{"num_hidden_layers": 22, "hidden_size": 224, "num_attention_heads": 14, "num_key_value_heads": 1, "head_dim": 32, "intermediate_size": 576, "vocab_size": 8192, "hidden_act": "swiglu", "norm": "rmsnorm", "norm_place": "pre", "norm_eps": 1e-05, "positions": "rope", "rope_theta": 54000.0, "rope_fraction": 1.0, "qk_norm": false, "attn_scale": 0.177, "bias": "none", "tie_word_embeddings": false, "parallel_block": false, "init": "trunc", "init_std_qkv": 0.0334, "init_std_o": 0.0, "init_std_up": 0.0334, "init_std_down": 0.0, "optimizer": "adam_variant", "learning_rate": 0.00139, "beta1": 0.9, "beta2": 0.95, "weight_decay": 0.12, "lr_head": 0.0038, "max_grad_norm": 0.5, "warmup_steps": 456, "schedule": "wsd", "decay_fraction": 0.865, "decay_shape": "linear", "final_lr_fraction": 0.0, "batch_tokens": [16384, 32768], "max_seq_len": 512, "doc_mask": true, "z_loss": 0.0001, "train_tokens": 319100000, "max_steps": 13430, "dataset": "wikipedia_en"}
Each number is 500 + 40 x the weight over its row's rms, rounded and kept within 0 to 999. Layers, rows and columns count from 0. Numbers have three digits each. The size before them is the row's rms in percent of the matrix's.

# layer 4 MLP up, 576x224, rms 0.0486, rows 225-262, columns 168-223
107:481484493498479485485514552449526454524594495444523580489560531428480444529477507466502511549490439486533488504485509547497474373439578513572517512463526520465516538488
080:550501465493562553454471525456530535532462492521518443532497462476496463514493544537521461499522504505520612504495485519482572520497499501457508521513547458437500508446
120:525482528544516549449533547518457497507492518449528509467537414462514518555506488467468547490549500543477486559450525548557468532443518549542538482540468509600477511501
100:490509482515524484489485522487545469539488518455476480555503512519439494478402492510503499520542469479450492458496496505542567458587494563431473512464488508544534515477
103:562542469445551473509565418484528504464524494478515523530521442469409447545497484484492425507428496495463451405533430531521452437489472489529524546460555528482422501484
086:506411551505593494559454527491504512488592432512479539484562495502489424495524504470531588499487494455479488520489504408472479475530478512493492525516480536510480465449
094:475510431457433447478449523457473466491432491528517549523471491466445513509499421498511528464515572484481473444545493468448544517471515483523529496525470529497469485485
069:498524536473497540477444522464572593488586500496468515567506512515541529464539462474479490512434511492484582517534492533529514483469534483445493473521552547542496501472
071:478499484521512489522492506471446541426454522476530490561488520478522484502492496483478477483573432434512498465483455489417536541462465532511500528441492470516475544512
070:523555459578505487492490532443472493456555520540506569530462528490458534518558536507479474486494532512477590494501433489463511535527527468516444464556505464521529523540
111:500474534481498530480509487439531498523462509478476521488539487492492506456467440514472476468496452526475572493530510469529487480521490453534502561439472553500496487582
113:569451547495508574517484528528460483520499488533452516503442429464494564483458458507532490496495534562565460548434458536493510504489550496441440497505511509491539431544
108:466502496469437491505485502504458508593464495553462498514460547492533466500499519530567458506491488431514489490484519468556540512534555470529509547520544564463512488473
119:493464493493501477533483505513508493499583514486464491506493428572465514545550482498499463522540488512528506534474521500461551506496518526538520560452512627479517525461
091:461495608448469467520469482539579488514487488488531500529573451556466514496466516509478492481514544482438532503517496470518544571560534510542525545504490530463518455483
086:530523494414476464510488412511458501554540533517531496446533476486475511574543554469535417561455534493502424458542475452549543508536526451498505528424509500462523544536
105:509439490458562538464520547515476514484486486473533431493480609511530490555551549520548488462527434528532575529455503495478502476440527436561524457517471482472522521527
095:527514455509501563480531484426565459437488476450530496429507574512498470466472391521438508536475584507487574533487487499411465507552562488476487455574417502484479493483
068:476504521518474453507504540487424491543545471484542505437464497490457494448522566486501546436507500518422540494488485475518523546474460476508471518453403465537497469497
069:541492462473493527455456545545511520463504531502549485548447520454492449509554479486565417504551497462512468477507531481466513554539510477544520555520530507512481478469
115:454552506495463396505470529471470500532499556490538479460473548488486529453461519512509459503558576433433469523496511519521507527494518481500558520510582425542471545456
083:523510524537541560514473397519543495412501571485491542531521478475505466575452488465541472496429419450493421500478468548549427464528485529522440487526595586469483519493
075:502481467471502537562528510447454474529577478457542503447540485492499469546505418503523510516525500527516462513563488483531496526509581605472564522501516498504540528491
103:488524433473506441529481483526555458556497513474519487569479554477482435511543542465506487544522504478562544562483501523489507470517457383510473457493561526466479528449
092:553485495498492509449480517434510491533519482487561478365471567556538478567511506503502555458506504493506484520471551555517557598460542486501458609461534462503509529499
106:513515489557531488557473574520538543488458481502486488503531571571446537473498488510530494518475474471498449515449459476472481454565530461489495480474511473535533428517
058:497511459509558551475484497465475541449526544511504557496495560469522500474472551457549458489505497528413455435511498538521516423502479458442484468479539469569456548463
134:490511565479487441473454473524472412427503509501508538503431505443514598445422509418498451501488519521456415553529483471498460459549513513524457505522486542569507447423
067:445482507448455528477469467495400455551555494531461511505514466435525499509467454475503516460484535545520553473518445449542494512500446510560559468521473496527476546446
124:510462455459557477540516406491427508467548512613526550533555472468493424473480542470527535530436512530457533525567474471494512448487454523533475531440432518522464491492
089:468481494482579568433474463476497541467500486521525475489499469485455465508531519489466415569473528502520535475493508491478491512568521537541414501418515573578477418510
089:513527524473503522456519543574432524561484512473513497542542496483523561477469472525547494471522460521489509400492479477455494494501513599461482543465498509489500469504
105:481510500564543530511489529546549476465477536504524473445495540491470531555515498520446518530496533564464398475465464535452476523426527601497441472502494533537543449554
103:534514523534533449469477515469554420456478542473516497563526602525493532485492511538481542497519507479479494477427441495453498538531482496447498500536501459530568467526
073:482470540514512509478458506510443468502508447542519511550513501527420473532516546469539467578536583494478437626513511447512558476534477528519485471529462498427494481480
129:538505467461540525456474544548495549460497515452586421419549470494543464556474440480520507526520446497420491506494480466478489578495513551542523561485554479503542445584
088:477475529519551488498456441462441396463538523557472462509554490474552449518500535496498524455548453458438474523473482546530539555529478532507470466582549529531493565516
139:504508575467490480505465536547526555478498520487610487534507495579497522508523542483498480489581489484543597547427590511469579478506451552492536513470508533515492604492
# layer 4 MLP down (transposed), 576x224, rms 0.0478, rows 225-262, columns 168-223
112:517459475440429494499479508457496498534524680517515505488501561499493542467453502476509510468548496507482453561478473535493544539511545540464515509434521483492526520446
074:570526508525520481524476489523513558486444598483464522450457549478550461543519516503454533584545481475446483566519464516526512451556481447524495565569578478601479490524
127:567528509538535491477495518539494541503494495509494432485442513491521514463594495444473463548525447456480585512485492514526476482462496517624468485526560527511482482520
105:483526517449467486497564445530463489490481727548504569482467562451483475506520436518516492472507467520530434599488445534467483475560500426444472489489438463557539500539
113:455484470482522496525528498451486520506559290448525468504512487472493534484540506514442500501438462520431532460510524439537464451467459535506508557531488508494513470546
087:457561518528468532456471569460470565571494492504540482476533486504452561518492500556440492425595524610550504514537517550467539569527533567463464526497540507461439479515
091:524563476504523461506544564508550476509457386494529507437539496536543476499502514526562581506488468501528527391472436545543473504485551452463485421528478492544554513493
069:510486455471474513545503477529571446501544406400475546567501507444475510492548494531547487513518513519523522483498538483467438439479547441541552505563462535557478495537
070:468516512542473514495506591465534494546453413504482437495521468470501518565462527507528535488523476523480460447503432461495538494482552469471454502487486496525481503539
068:520517528461464503453544537507601481519548555525510478482529468492490505460449448476539471498520499594492466547508483448454491497504502480426505534514563532488481525477
118:487514489496482537490501465462481458532435759516482539449488502520539459529495465558564497510476408569583478525497468519563489508521517529480523560469479493480525501448
110:504439509548536520489485563564481503495576387508535532474468417504501529490489509534507499506491542497475538439452449495487570501464507416501505476535474426493500472557
103:472507531448467519477520445501531538481438608499461438473548489407480498478493601510538454541519434573511491485546475509505539470496511516485523400533583490488486554444
119:522451426472475526523478499454459438481562450508577506542487474563526498554573457495521481483548532479515470484456466457487540494432436579482510449479499571459484516407
090:504450468479525505560479551448473507497459366501536505465553443470506463512527490491446586505519498421485493480462484417523543542528509466464529458485509458469471480488
090:520441518549521540520498541418453504477489632463468517474464568491514445493508544457501528520516506518465447445565510488505539497456515525482486498487492484508457441524
101:587480498504481456436495541541477473491483454457505502502514537467574509447454551497530472457448551531482518473486499525449554551417494486483540483474473537503568575536
093:497512471533485502518492481397433482555547470507497500546542523482454527464440501547408541455523418567458504514515488441527500498469504491558575459469455552476433541431
067:433475487465511516573499493524513503435529576545528456563481533482534542559511433599531525512434472530553536534451533606455525510434455505460503527559492503482571525553
066:436484484540470449469542521418536508483483517553447507510482562514519471495518542511453488424506509448533533572455524509537472519486443456465466552509498541457543561493
118:532527558518446472525460551507494511506529373471504444506482521437487519470501496545493473487516542479503520483506514472459499550473542451555520515464578433455510546465
083:451439424500492541429509496500549476534473547543473502453496569507458418516446506514452548468483525514523552468442480515482463534467556434522503494484539526416550503553
068:505463468478501449510430521450518513580419491554469475571432537505569464505516416498436553475490477492496560513474580490473475561541485486493520468461522442480470443588
099:422472505471479518490455514497437451503472478479503575528517472493474472469539451487537505497486505497467478538519503523481529567553551470443488541544519481517500484468
091:507501505470459443423493459540530415459484441487455404519544533434520507487493515502451564549475484475561515469479479513467520422490498442557519547537486399445524465510
110:498455521556479533493540459492513551491439625501465539505519555480429437528462600506544517509432515504481501572435478472447455545527480504519481471487569495463502495481
055:605452501506532554471447509448487463514513571451492492489517517464531531521479473533494471462504583544497490498474468530443480511457462506534560481408600473557542464507
129:548520510508499448489414553557491422479578407539480502493468464471460549492466546459503498514497463460495478489523530480429465487484503534535500486502582539526528453449
062:475446478487546494569487454490552467461555436404495535600455508536489558482446508528445506502478520507529496507497472453558460522550473466506535551529463420583486511465
126:465492468464568434529580462455471506485480616528515535511495502526457497508492509449520495514498531518414476516539514562508526542512489472461467491417452497578488472514
088:521470484507513513513432510484429529523489536472470438554438501479492522481510550459535479477501411466475457556424445506494523520511494498460496469498492520462497502528
089:516453471523487510463527522516462515518518396494486533492513470483475497477497532479492534459488494453422553460408535559521536552512578480470494578436441518477520516508
108:482527479538531497525516486536515463544432486552486511488491528516461568501457576522545490555546447459494418522457410546467498523428464489449502490469485528485462549523
106:502454573445489482465517475466475510526539548548551560462591494565397450570519490547445493499554500471508545492513528546459505494533516476464567474453417465496529486545
076:482509493492450529505458488477475549476535639581526524483495522517515565458462428534481465476546557530509539501478500561533513559496573534548501493449536541510462518544
127:523487475512437444401517419448554525478480592481493475466529426405564538537498524497476478454592440442425480496530550472451504548528460501472502515434468511492459520491
086:475485484480486531436529508493516571536478543507488535475512470478526536465448480470504543464536519507481480569610478568534398494493534514553447468440528561532533433569
134:496500517467445503480488505504449516544506618529579498556549499504489506530473507491553442470505501580506530560436575461477592503482451528505548469512502575478525554445
# layer 4 MLP gate, 576x224, rms 0.049, rows 226-263, columns 168-223
073:522465513412511524529438529545512542480517498513542542537511549548466508492486452487478452461501500501535486470534550545506488524544498476523507513433485402520507554540
120:492464518545463556433536529506463488507484506455553503487549427466499527555500463464490533497549468556484505542484558520546488514465510569564533493509469489542487518476
100:514502470497495461488560474536471559502504506586515587412462448513551495509538474534531513447430505501539472512472530499464472567406508454544476443531478487471478480545
109:500469475548506494490504501551502454556485476503480479489495426470411465521477428535493520515488546541533451526496483543487454446426513504468498486526514485504473492445
087:518584429440517496438535558537454556507474560463498531538454480480552506423499509507473441485523494526483490406555509567469588496473581531531497418549474407456446518540
100:520481489448525465457508527457502419500549495534548478511503526498488491443516445455573454525457541568484464412478514482463557518482545493510521532499459504498393475518
069:494581516468541444501443574505518492518539491524470517462504427503452491563421450544465499476550483497488511457493516490490502505506497563513492432392503551480476526461
073:453487500516518454455540522481502534539540510499474545536483440556482469513466515471483494454527535526487468529506439468429449468453458507543506509468512521520519423502
071:401500500507473470475481501570499470505476519508559528545534497464480495509416509520500465517505545563551453493512487520522468482557462529534575457428553498505507505485
110:479510464516500470563496474553550537481490509522528516547507518500497530548505560479477488539512494472489434481434510499456506538466492513546487483565530482505484480470
111:497430516514544582508473534514429482523534511546493538452443444499507548522533455494549489516512510556541517533411442478535563523460474508492436504466532509416503418589
099:465561472468541459424476498504454512516520452449519550491525472461497546458465494490469565454447495562488563503508479521445488537524498515475498465487462457516432452554
116:462492514480508513508497434474547557519475508513488473529481521524422543442519429504527557504503486543479400517566510534457490516477544431504494495502540521525545560494
091:498490493549502458407508507521526513500510489496451486406479525489516536495519431445509499536445578547447487472521459472475506525498463500521574536517501514544521421563
090:499520585519492504539453527517511481510533523499510586528430475460552558476500428507483567449475547533452528457550553547486516545432468465485564550522519531515464399485
095:534400521534517516558554536441457422544530444509514514469463523517451522499528499464513551527484473487547486488454519493521524521576476535489499477437527491519473495527
091:543519440471418462455467511573460443535468538524505493487481465483471557531531415436523545558468506433520554520579512505430452476537491443410519492506438455559498526446
067:449503514495485430439494500506539452497426489549441474524509546420543476502539477545497504510479500492517510566546486554552504429519550553506524505483525569486508519512
068:492539538484429484508510452488526501536494517496432489527530541512545593471507454461499518542522554531531434530524561452457539498499494452487504512566555453487486479478
123:523541505497431436498451579462491514491525517470514505476476495500492529480459497545538479451547515509464429535472491493462494480508551463511520491468554482525497528463
084:452512472527541616499431515508582524474517486510473536458496492561533516516514545480568509453538452530444456443497494467467491514439532521459534569478481492502535475470
072:548493495523495474467557520428478480428533586507526504568502518493485448528574482524466517448480521509443480512489490497431517556504495399534429524497526466477510543476
102:554461535535519541472480481514499501481448488449475535395472481495444526492472472507458474481525498535523504544567481474459506504417492478522437526537512444559515490559
090:566505518501556510506458444554489527504528534586514503441466421477543516504538524527511486471457568488482514495491539448485524580460530575471520446490464496495457532478
109:462465542505529493470522453492441442525499474535534538543491513485476467519470525545479495455462486536487547458481532542494539483418480536521522525545540572446468574513
056:537532535586461485595473528522510548538503486540475531461553500593453518412486475505487456510505516566550566456506534484492504474550465460482438581564502488477454545542
137:503499585485483453469441481525488400435489541512490510515453488448492563461469543401466462487493522525452453528549480501480449435552503531501468488500490559539510416421
069:474517550500613470493545520448476481555470514488527542455499475464530508515466504446474495489430505520500496510498462444448482497483447558469566590459505513543494572542
126:451546508508405503458479548528559491552457465392478499439434539550542582497511474540488504479511489509561492481458527489471477538528553494436504481573570467469515513505
086:496462520559464511581526495579520530502552484540512487457466421435520458524517498521461521499524574471501512451497538517491518537521458469498463555516492418542552482519
086:476518489456545443536482490496472544530545481480484547488481539482521488573521426513539453560523513462470502516492416435543513478480436550453486571524494522453485466501
107:497461434459472488491517494477507515486494549444552463461599442502509502543491484449547527449458522517527530522459441553501446524545563599507475461510488497526492476488
101:463453557448462487523507459484450505516583478490479524544521472523476569591502514491472494481450533508542496498479478530503464437485569574560519522470494479451444471547
076:512548496543482499501443518505554453441530490532455492523472504514457580421487501487409503530512443478541457504471530524501487557494424437521423492402508457481509527530
135:487486484500439495523512482467508462556456470592433583503465581501513485431462562531540495457434529537546465522512542487503480463531499511505514509512439544530484566412
093:487512529607458511429489495560472544458472523491501486480460597439469482509461443472483416458573509520527528494525463425468417438455460499574478551459486521539463366503
135:456543490524488518526522483449513490595525464463413527491462477439466521502546489505517524518441544496435448516627412493525468510484522421480433462567523436490464452491
103:494475499516508517490475486475489537521588488468467499552466517502551496452504492501607554521482485471487487436473583498484539534484507519541445530562499500461465521522